Weights of a small GPT-style language model, trained from scratch on English Wikipedia: width 320, shifted keys.
Each number is 128 + 24 x the weight over its row's rms, rounded and kept within 0 to 255. Layers, rows and columns count from 0. Numbers have three digits each. The size before them is the row's rms in percent of the matrix's.

# layer 4 MLP down, 320x1280, rms 0.0953, rows 0-25, columns 768-1023
100:083129130125116091101133136146148125142182159106146158129123110130171134136153165144140118160124117152089124125110141116113117142123110132107146138133153121137107143100154104134101127143158129116122120149101145082103151137090114138114165123136127109128093134151154152141128103132130143139102109099118106115163110121134115117119099119109135145141160129127110085085109165092101103110091163161133088086109078138128072134163130117121105133133133172151182126103148141115151126144140085100111149081129097088127143110136136161110138124092075127111134130095148106191127130104129106096123103124120127146118160131130099128126117126139132106166124109114105118120140158144090101135125098128103100113114103151091136114111140167117105099113089124127084104110108092151107155116134152
094:113111120133138136085126116113142136102059141164141159112148139139066120156115158138151149128111135136184125138123109121133101139156167156122137102075118147100144134161091121133152136103156151149086103146116140126101148154124153154104149125141124112140139138134132141130161171129095133146137113147130092150136124096152134155131157128109136128087139116156163119125128140108159146121172070157128127150137145097146097097150135133135134124176130144173149108137124176146100118176111093143100133136137094178078111135120141096136099134121093138138151122142149123095155149127108127096139171096084128164164125134197110085099168114140128154093120092105142083145112149143171138129110118169091108143141125111176115159146073158115131129145102103139126141145136125093113135160127157
097:114099095124110109154130153129112109067172117143099109115110151142134169168135072153138139116096151106096144152104132143092114148152097134093140120138128108140147107126155122174141093112142114113096120154169071095125122114122141144124121150114149142146105132116132140141126168159128127107140087136146131154090180071158161083117087134124132098158102113161113103158092134130112132119127145124174141101134087118102129100104121073119147118174118138114142120157105145148128107110104128158134096139151139118129159127152121120121114133125136134106158135120136148130103136114097140117130113145098122149174178164108151134124112148190139114155120163111133119115111136119057132098098130093105112108119140139102104127137130149137121144128122105141087099128142133135086066095138113
099:105137126124115117147117116128130114154109117095143171127130153101151155184153108121104127129108126121101153114151112114136098113107132136126110124104155077162146099144169151176122116099094136068110154141121122103119098173110094108115119143137147107102122112107144119128104144135101131107131085165127101144114101103135129104112114121137125111132130122073116131099111119096122110120132153151141111161074076150092131072115096128143134086128123122117152160163103105121117146136089105129092142120141113164079095109153142135149134081189111115111144122142122138150108142111155159116101141131097144140061100139164095131135090120136117138116099145104146141087121110114109066092111152131122111120096151109124135126139110125128155132086100185115138122093118127112129085124136117
097:112161079118098127126161077164111116095116116143153134099130159136111120097149131152124071147153165104130091156139168165141131137127133147130087130104142111163105097127161121116133165140143137106098117138138126102102136098116168113133117139110090109127165121138109087134145092138116092094116091101149163154103122093133109157120150150120160167085118156131212116126122135143128105166124105093113119151113128117135135172129074148147122133136151157118161157084138093126101149110134128123138094111136173146143107140119098072132130127170145157140138160111093105129122152116126143105120134107106129130149153141158119120140125115110109136099163082120112178110132136137139114160135151156146110144165164152127102114140136158158135111115138120129149129124138136155119175083133135
096:105134128129097149146109102131156117156172126117132097144126104105117108128139099107115081121157106104132139151158063155164117140122126136115085125144108145149122157139133076130150104113126159148162116114151090152138106139126123138139144131184174146098073116126169132106109128111108121148097141109139154125106171130125180126118131112142120113149134105149169085153109128134110100080159133112103117109131135084140158098143135120110127119124112085141160147134156166160128131165193167106113138139094128194123138116130125144119110146152110107093083132116166125127120146138111138147117127151147129175156113122129121134119100128135103109163148121125119100133105122141129180118094146162144114135139119160122100143166128098142105090166115154154126113073177146146121180118098101
098:133151147107154149120135146125133152142081120146065112156078132137156173102142148152146139085148139130120136118124126102169120164137119136129152145114156131147113081139138089165117115120133148128155131139122141151109168121076145127156129102144148127145150135136145133122145135123064123129097090120106137138136148117123125146103122084116079104135175131112154112108153126176121122134159092094089106135120140136180140102109138171133094121123113143131125120081081127095151173117122126109124132177092103134082130109142114127134142104160065107145128120161140127102143140144098175155094158137123103162122142126170144170096169154127139140100084119136102098111181108136122101106145128138126109122156127131117133153080072135137153100101107147137139082128122130160148156112110119
099:152135091114107141109120111124175157155142122124109160121137121144090170156111168145151113122139132091110123117144156123159146139138141134092122108122118160113129118106169124103137134130111170118112161123103172128156192112113125138128116111116113139130126166166119158138113102106128141125128147153148125116114156110165119110100138098102121114122167141154159113170121129124138132164103091127092163139157141102104091115120085136127109172123135115082073127062100131074128141121126126144120152219091108100145146153128134127099152156123123124124126147088120107144116179100108118153160100141153166139099127123150128122112169135046153089186096146097124080114127122087102139148120168142096122133112093143157115141148133149133137128097110117128163118122153130167165092092110129
104:178125120109125130120154158118115127144149110173131150111144155116131133156146138115139124109195116154112161154144126097103143152133158147131149138118121084147090109145150081126112171117120108191102152109151144133168122128120152118137151128101112109148154191142098158115103061142112128148144115136141170167130129109135130129110159128151137114154147112140114116105123169148137130137163110110141141173090122170160160132185094112116118152155114147126127130154160145166145156112149115141108157149156117140133132156168130150137120107165124131171153129184110124115112096140129152126125145148183177108155142105178138130135167098133101169098103171173123127135124157138122149154121128153113176148170165141144111129140117173082150133152118122156130126110168181155119138141085145
103:128088115148123121103140132098105114085126138125106120112132148098129160105151148114140109094121078111163138124161152127109176126126157147137145086092127151138142145115134094137127156102113124136127104153124116179105117126160138137124124179121200122094106174144115083124137075110111142108117147111102072103150107131099110165107134138126183142099114110118101098115095170140136158137139136149129142146153141127117130144136132167138155147136156146136089117083138124101149125153087092162150083130101085147097135125155125088120092108111096138115118120128132121125114155092143173149159145116093103167124117131128119141123143110086103108090122163114138136108135145098139114120115167149126093135095113143130164136147139110128134135149155139152131085145154126118160133117115159
095:085125132148137173155121108170121124135068112144126111137128110132117169128091091107125143121175174145097123139144158128168141130125168157119146149120171170127130126099165177167141127107141144169169074101119123152100169119132103128147195120113162150129127125150112129125110146127113096130111137121141136165123147130091106124132153175141105139121153117168193176195170083149106120093101123099092183108154141119154143110114120119156123128157160124106144096080092162120106114144169138126141112093097132079110148134164101132144164151130117158160138127150153152108138109159100097117137111100149144101148119157167149167123144148103130144095131130103132079124090110130132188130123059113118132138126111084173125174144099150119134154147124162119106143142156143139154118119132091
098:146116112157155135117126118174140131126126077092124128156100126139135169074165147100140138098118157151163143060156142158153135137129162124135115099156156149099129121157147148122124142103148084135121133132132116144147112128096096104122157137113134137089105132176137146088102097164110187125135096108123131138139108146097119065163119153156164131138154107116135122125100136080126136130113096124153148126132091130104155119099117123129146146107162143115146104155137104118153138129058173137123111116124113079107153138172137191089089134156127157114136116161126178131111190144142146146126116152117122093090101119141125142137126118099109130129107183146096123148111116109130151149107150152137135110126128136119141123177129199118127135159086143134130135110101066137138142177128110
101:152121053106156169109075108114116153104141093101133185172097105105145108124189112104120150140102109147141140101124114130100135163134103138148124149179099115175119097120116085121132172149104093147162106104121102115139175093124120121152103156139184154115141142106138115158147126147138166133107162134133119162163126122098115139101116161124084133106155162121114112160108142179142085106124137137141149138079126132140118122132154108104112154156143114146147136116122099145128179133179120111094115161103109113079135129140145113136113127113111079124134151132122169174137115132157138120158116158153116107097158141110136116134139164155126148128129141132124113159148105123135131112116101136124120136106123140154121141128137152102104111140143153132103114093118122110086131131148146
099:101143118115120097100136112121112127099098142119110143130108121103131132134118065147168115138102158119133105108095114077123168163113196102131084123161141088113123145107126082136116114099138088116128143133158133083095164123154151132133107122105133146111116098107110160127128171143112118098116130155113146104127102107125174101095121128118077143122094131090129124156103114136153141123137134148159143172134084113103148134100091134120115134128138121117140105141134128141119182101167118162144111167127131136090097140145105150095110097177114123095125107125100141168130132108089074105147126190125163109112143101095089113132124139086121092125124192110150140100098130111137139129113101135092084125110152144129065076134123129165109103140144148127129098154098106106118110090135158
094:168097146128141136107119130130160122141135123166164147157138098127133154102127137144153141162096142160116134143087117148152125093093125167151082168157145131141130133130136115147126107159104132157141125125127142119104114099113129188091139137148164108170120146105151151172121171153104143139118139135141109153143141121111155125070152117158091101105078116108140159111164145163195127135178138135137138138114122122160150116144182108123126174181131122157114134114126093135116124144157176075084172139108110118159106169149105132197144124128120110144099177113115157110155165148096087112148113170148161136152111126111128126102160149144089131095138119160127142145143093110160119165105129110119163112142116183154124110158092153092157145126118107153134116156173132147148159127134110
097:122173101100149141135149160139126111115138186134138123136118121139090142136135161131167114068142099125131145136087106120099130113113111142125132136153141128105128106119143091134167147144185142140130102099099145135148157104088134119142102107152136146136112157062140131134136103154109109144114117096124141165158132099116129166143179118111107107116129149144118112162128097098123167150123153145164115164136123163154148107112116120149100115099119106114140100101169095149143160143153132090085131146141084167136143138176136145172097131105158123152151139128161188168139097154155147142102109161134102169116110115127158131155116107112171091131101074122136112150158107088109159147152124157105156154142106123127136193150162142126118094120104156171149093086156109122110144116129125
101:119117132125125133093089137084113098174137144138091149109099136093096111118125084113080179137128148160153156133129107135120081119158112145119097157125179115138099146167125117129123114159162115134159146127148152103131122101105132158121147133141143137160173169150136168115123110119137100124121173153094102112162108107104150140108156106180131095083088141158126122102163134153124129121100114137132114103144127109100088112160099118117091107112142123137112131111110090179083153117113151108130099158094124129127130116149126134147108103133173109146190107132101135093135167133148116100146136127160124158128107118097150128109126127171141167108143138110123123089147128137125144144137140103115149148150127135137116108138122135147093127144052103144125114156125109158073104132145157
097:089120147113180115118110142093113095104138144165116126147121183143122086157176106134115091129138118142153129144115145073155140146113167153157079144158146162065143122068148131131145118158104131135088137117105115074123145149129129137182106110200090101109140110177086106118130149123127142102184098147083054158147152177118111119110143094131139134130078117115102104145162129126103085127114123168136138160137151090112115100136091134099126092132130100143121136139160126130104175089122158138095118091093134187141097126075190122130099123113168128125113158148120116157132131163127120089113120138148129103122117108123192124147131137146135128115169215174100124143113152136119143142094160116111116151128139150138176159122105094166119107157125103096140104117108153115118158129115154
096:135166175109125104179119135117108110158154098167148164137090166146166147164175124111155170107118141128125154158096107101172094131117156123152107118153098141151116088150115104133127149146127147125155147136113087154152156099122091118135144123140151118129109117150150106135146134113147139142103102137120143147116083128150082111158141119178080136140118095128141115128151116154120090138148139128107121156119096141138096150118154144139132128121109119121103138145142087140135073111143153130092113112133140095164155128143161192137145091131170117123144179118134152131144110086156115112121133148104109119150190135125114164130150154157094135143134097153138106159138141131132156134118147149100157122124143149169094136142103139167102103132128102139137151126098091134167109107134188
095:149117136156135076076152095122126085101126174172117143133131075145124122127095154118054124100088121121098126120143101121078152090115111131086139113111138078135158110118117102150111129119139114104117116122081170140113107115119110112127089116090122109085112151160138136126135103138162139129113098118155130105134103066148159141159100129142136138103120124164121143163081121127125164143102111152099091117120123163100152126145133111090128123119109117127136142163131160178124121115124122091120136122162154152117142107144121106095119090159099147117104124151133087147122122067108133148133148112142093197140141094113108126113127171129151115117103130159102106117135142134122104096162169121131102125101065142102128151110107061104130124138118156139148093116145067155127162135161120
097:110113108156128123100131157156110122121159121140112131111103143160142137168110105114123095136101114150127151109141106104130086124129154092125146085128123150116172129121091146170137189136142115122136109153121114129156147110128092109119149124129143119115133068130152102099113204153104133148103117098153100144139149108074142128113125162096126121138144152130182100132120137135151141125116132136164074160102143114122107109125117127113128113158169169114126131107153119151163142175087061125134064185151136180093097127112147105129092143148123127136149150141131141158145130090124131119149171129100097103152090141103128097091118118137111122114130113118150156140086064085125143113153170150097103150126104089113123149127115127094174101157110120107145114145146139126123115098146191
099:113101170175115121149153184132130116070065149091165131125088112146110108093111136094133106119087147157127140141101120135087111138106105153149115122106126126102123138149110162135119115105121090131063106117140146130141105121152151103151134111111176099140167103147088087136116082124153088095139156110096109108106144090143137144154124126109103147157134135120130130156132152109159154114105156148123093131113106171122108145140184114136127106111130163155166153107107106129176091125128121128094122083168124122144159130152115174120150125104093105148099133113102124113154118122130148139149120122115126136132097153150123159153100105159111080142096071129127114132148148087176069126119160118167112133112163137149154054124109125140128128119143116098127153131127167125145071146113181
144:131133108158160126148094122143117135115123110105161139150146116138118096123131158077151132132128143166133119137130191119125136126082160133121123123162133133112124131127147171130104169138157112116140117092133170117100152131155146120120137114141150156127123147148121137149132123122134130124145119154137111155137142152122177170140148101110169119148153108097155122106160136124137145130138125161114118118127121113153127153124119113119143163121129140131128118109139161127164135132132094106086148128148126111118112186108105144110148176114142160142132168118175124141155118145160107130140123126102134108147086136126122162154104101143155121142158139136157143146142127137153095122139112105113112101134103115139174157108123153151193113104201113146115177163171127129140156160161109
098:122140156107166133131109165171168141116113147155165139092058125121112104079104161082101124164121104088141168144097119153136092160132123123112145115126120141155125110133167088061132170123136139134156116144148103148129165134149135134134109117112146084137115147142124112117118102168157139144124144124079119129126190138127137179096111145119130103139115144130136142119173120102133108149122124157113176181116109177148127127124135088157117128130135146161083154160139126111185180129170084139115106153122115146123138129132133078123093167179110138133133088163127118124131158080120099141148155096129122131149095126165147138156115114102125187184138065148155109137157100103133162141140139150133127110138154181136156131143163172134080151160118125117080124129152183162121103120096150
100:147108145164142131149118177110132086142098125152133149120100134133188069117140190085165129129153093127082131118170130107151112138123165167109112153124136165143175124143163114146089142158175138135137180109141119120123104100123146134126082117130136123117129125165099094166166160119139138130139183110137153114126178147160192094133105118096103145139157140140144164138120188137121127137096101132099108192132121121122123134129156083145120140078104083130113130114138133124112124114108111108163162171137167158139119107095111147135090115143099140160098090117171110122132176178125113121140142129115147098106119135169179111160154112143142143133118124086139170110106155093121139115160135106153161143145130055131122144143102126088127129150126112168111138117140193103128084108156119
097:106158124080116141148126133186108116144143147140116126132105135090077128153180121092186074127152117172062095118119114115133128117127102118113143076126100133126122154147113110113148138108137068151131146097093130111130127115126126075172121078156121124149111162143146154128169122102117129118118129120103129111097130103119130184155132156144179127123124118107113146131126114147128073154121113113141150185076142063113126131182128126135172121152108117117086084075136127141094127127143134142079126117124086133163138154157102163143120126092142140140125131126122094136140088161117155116161117114164098100099077113140116080088145142134110124100148116128139087103168123119116132171138145112176160151101136123104147123139163087121121122114124102143154143113133134132132098132129077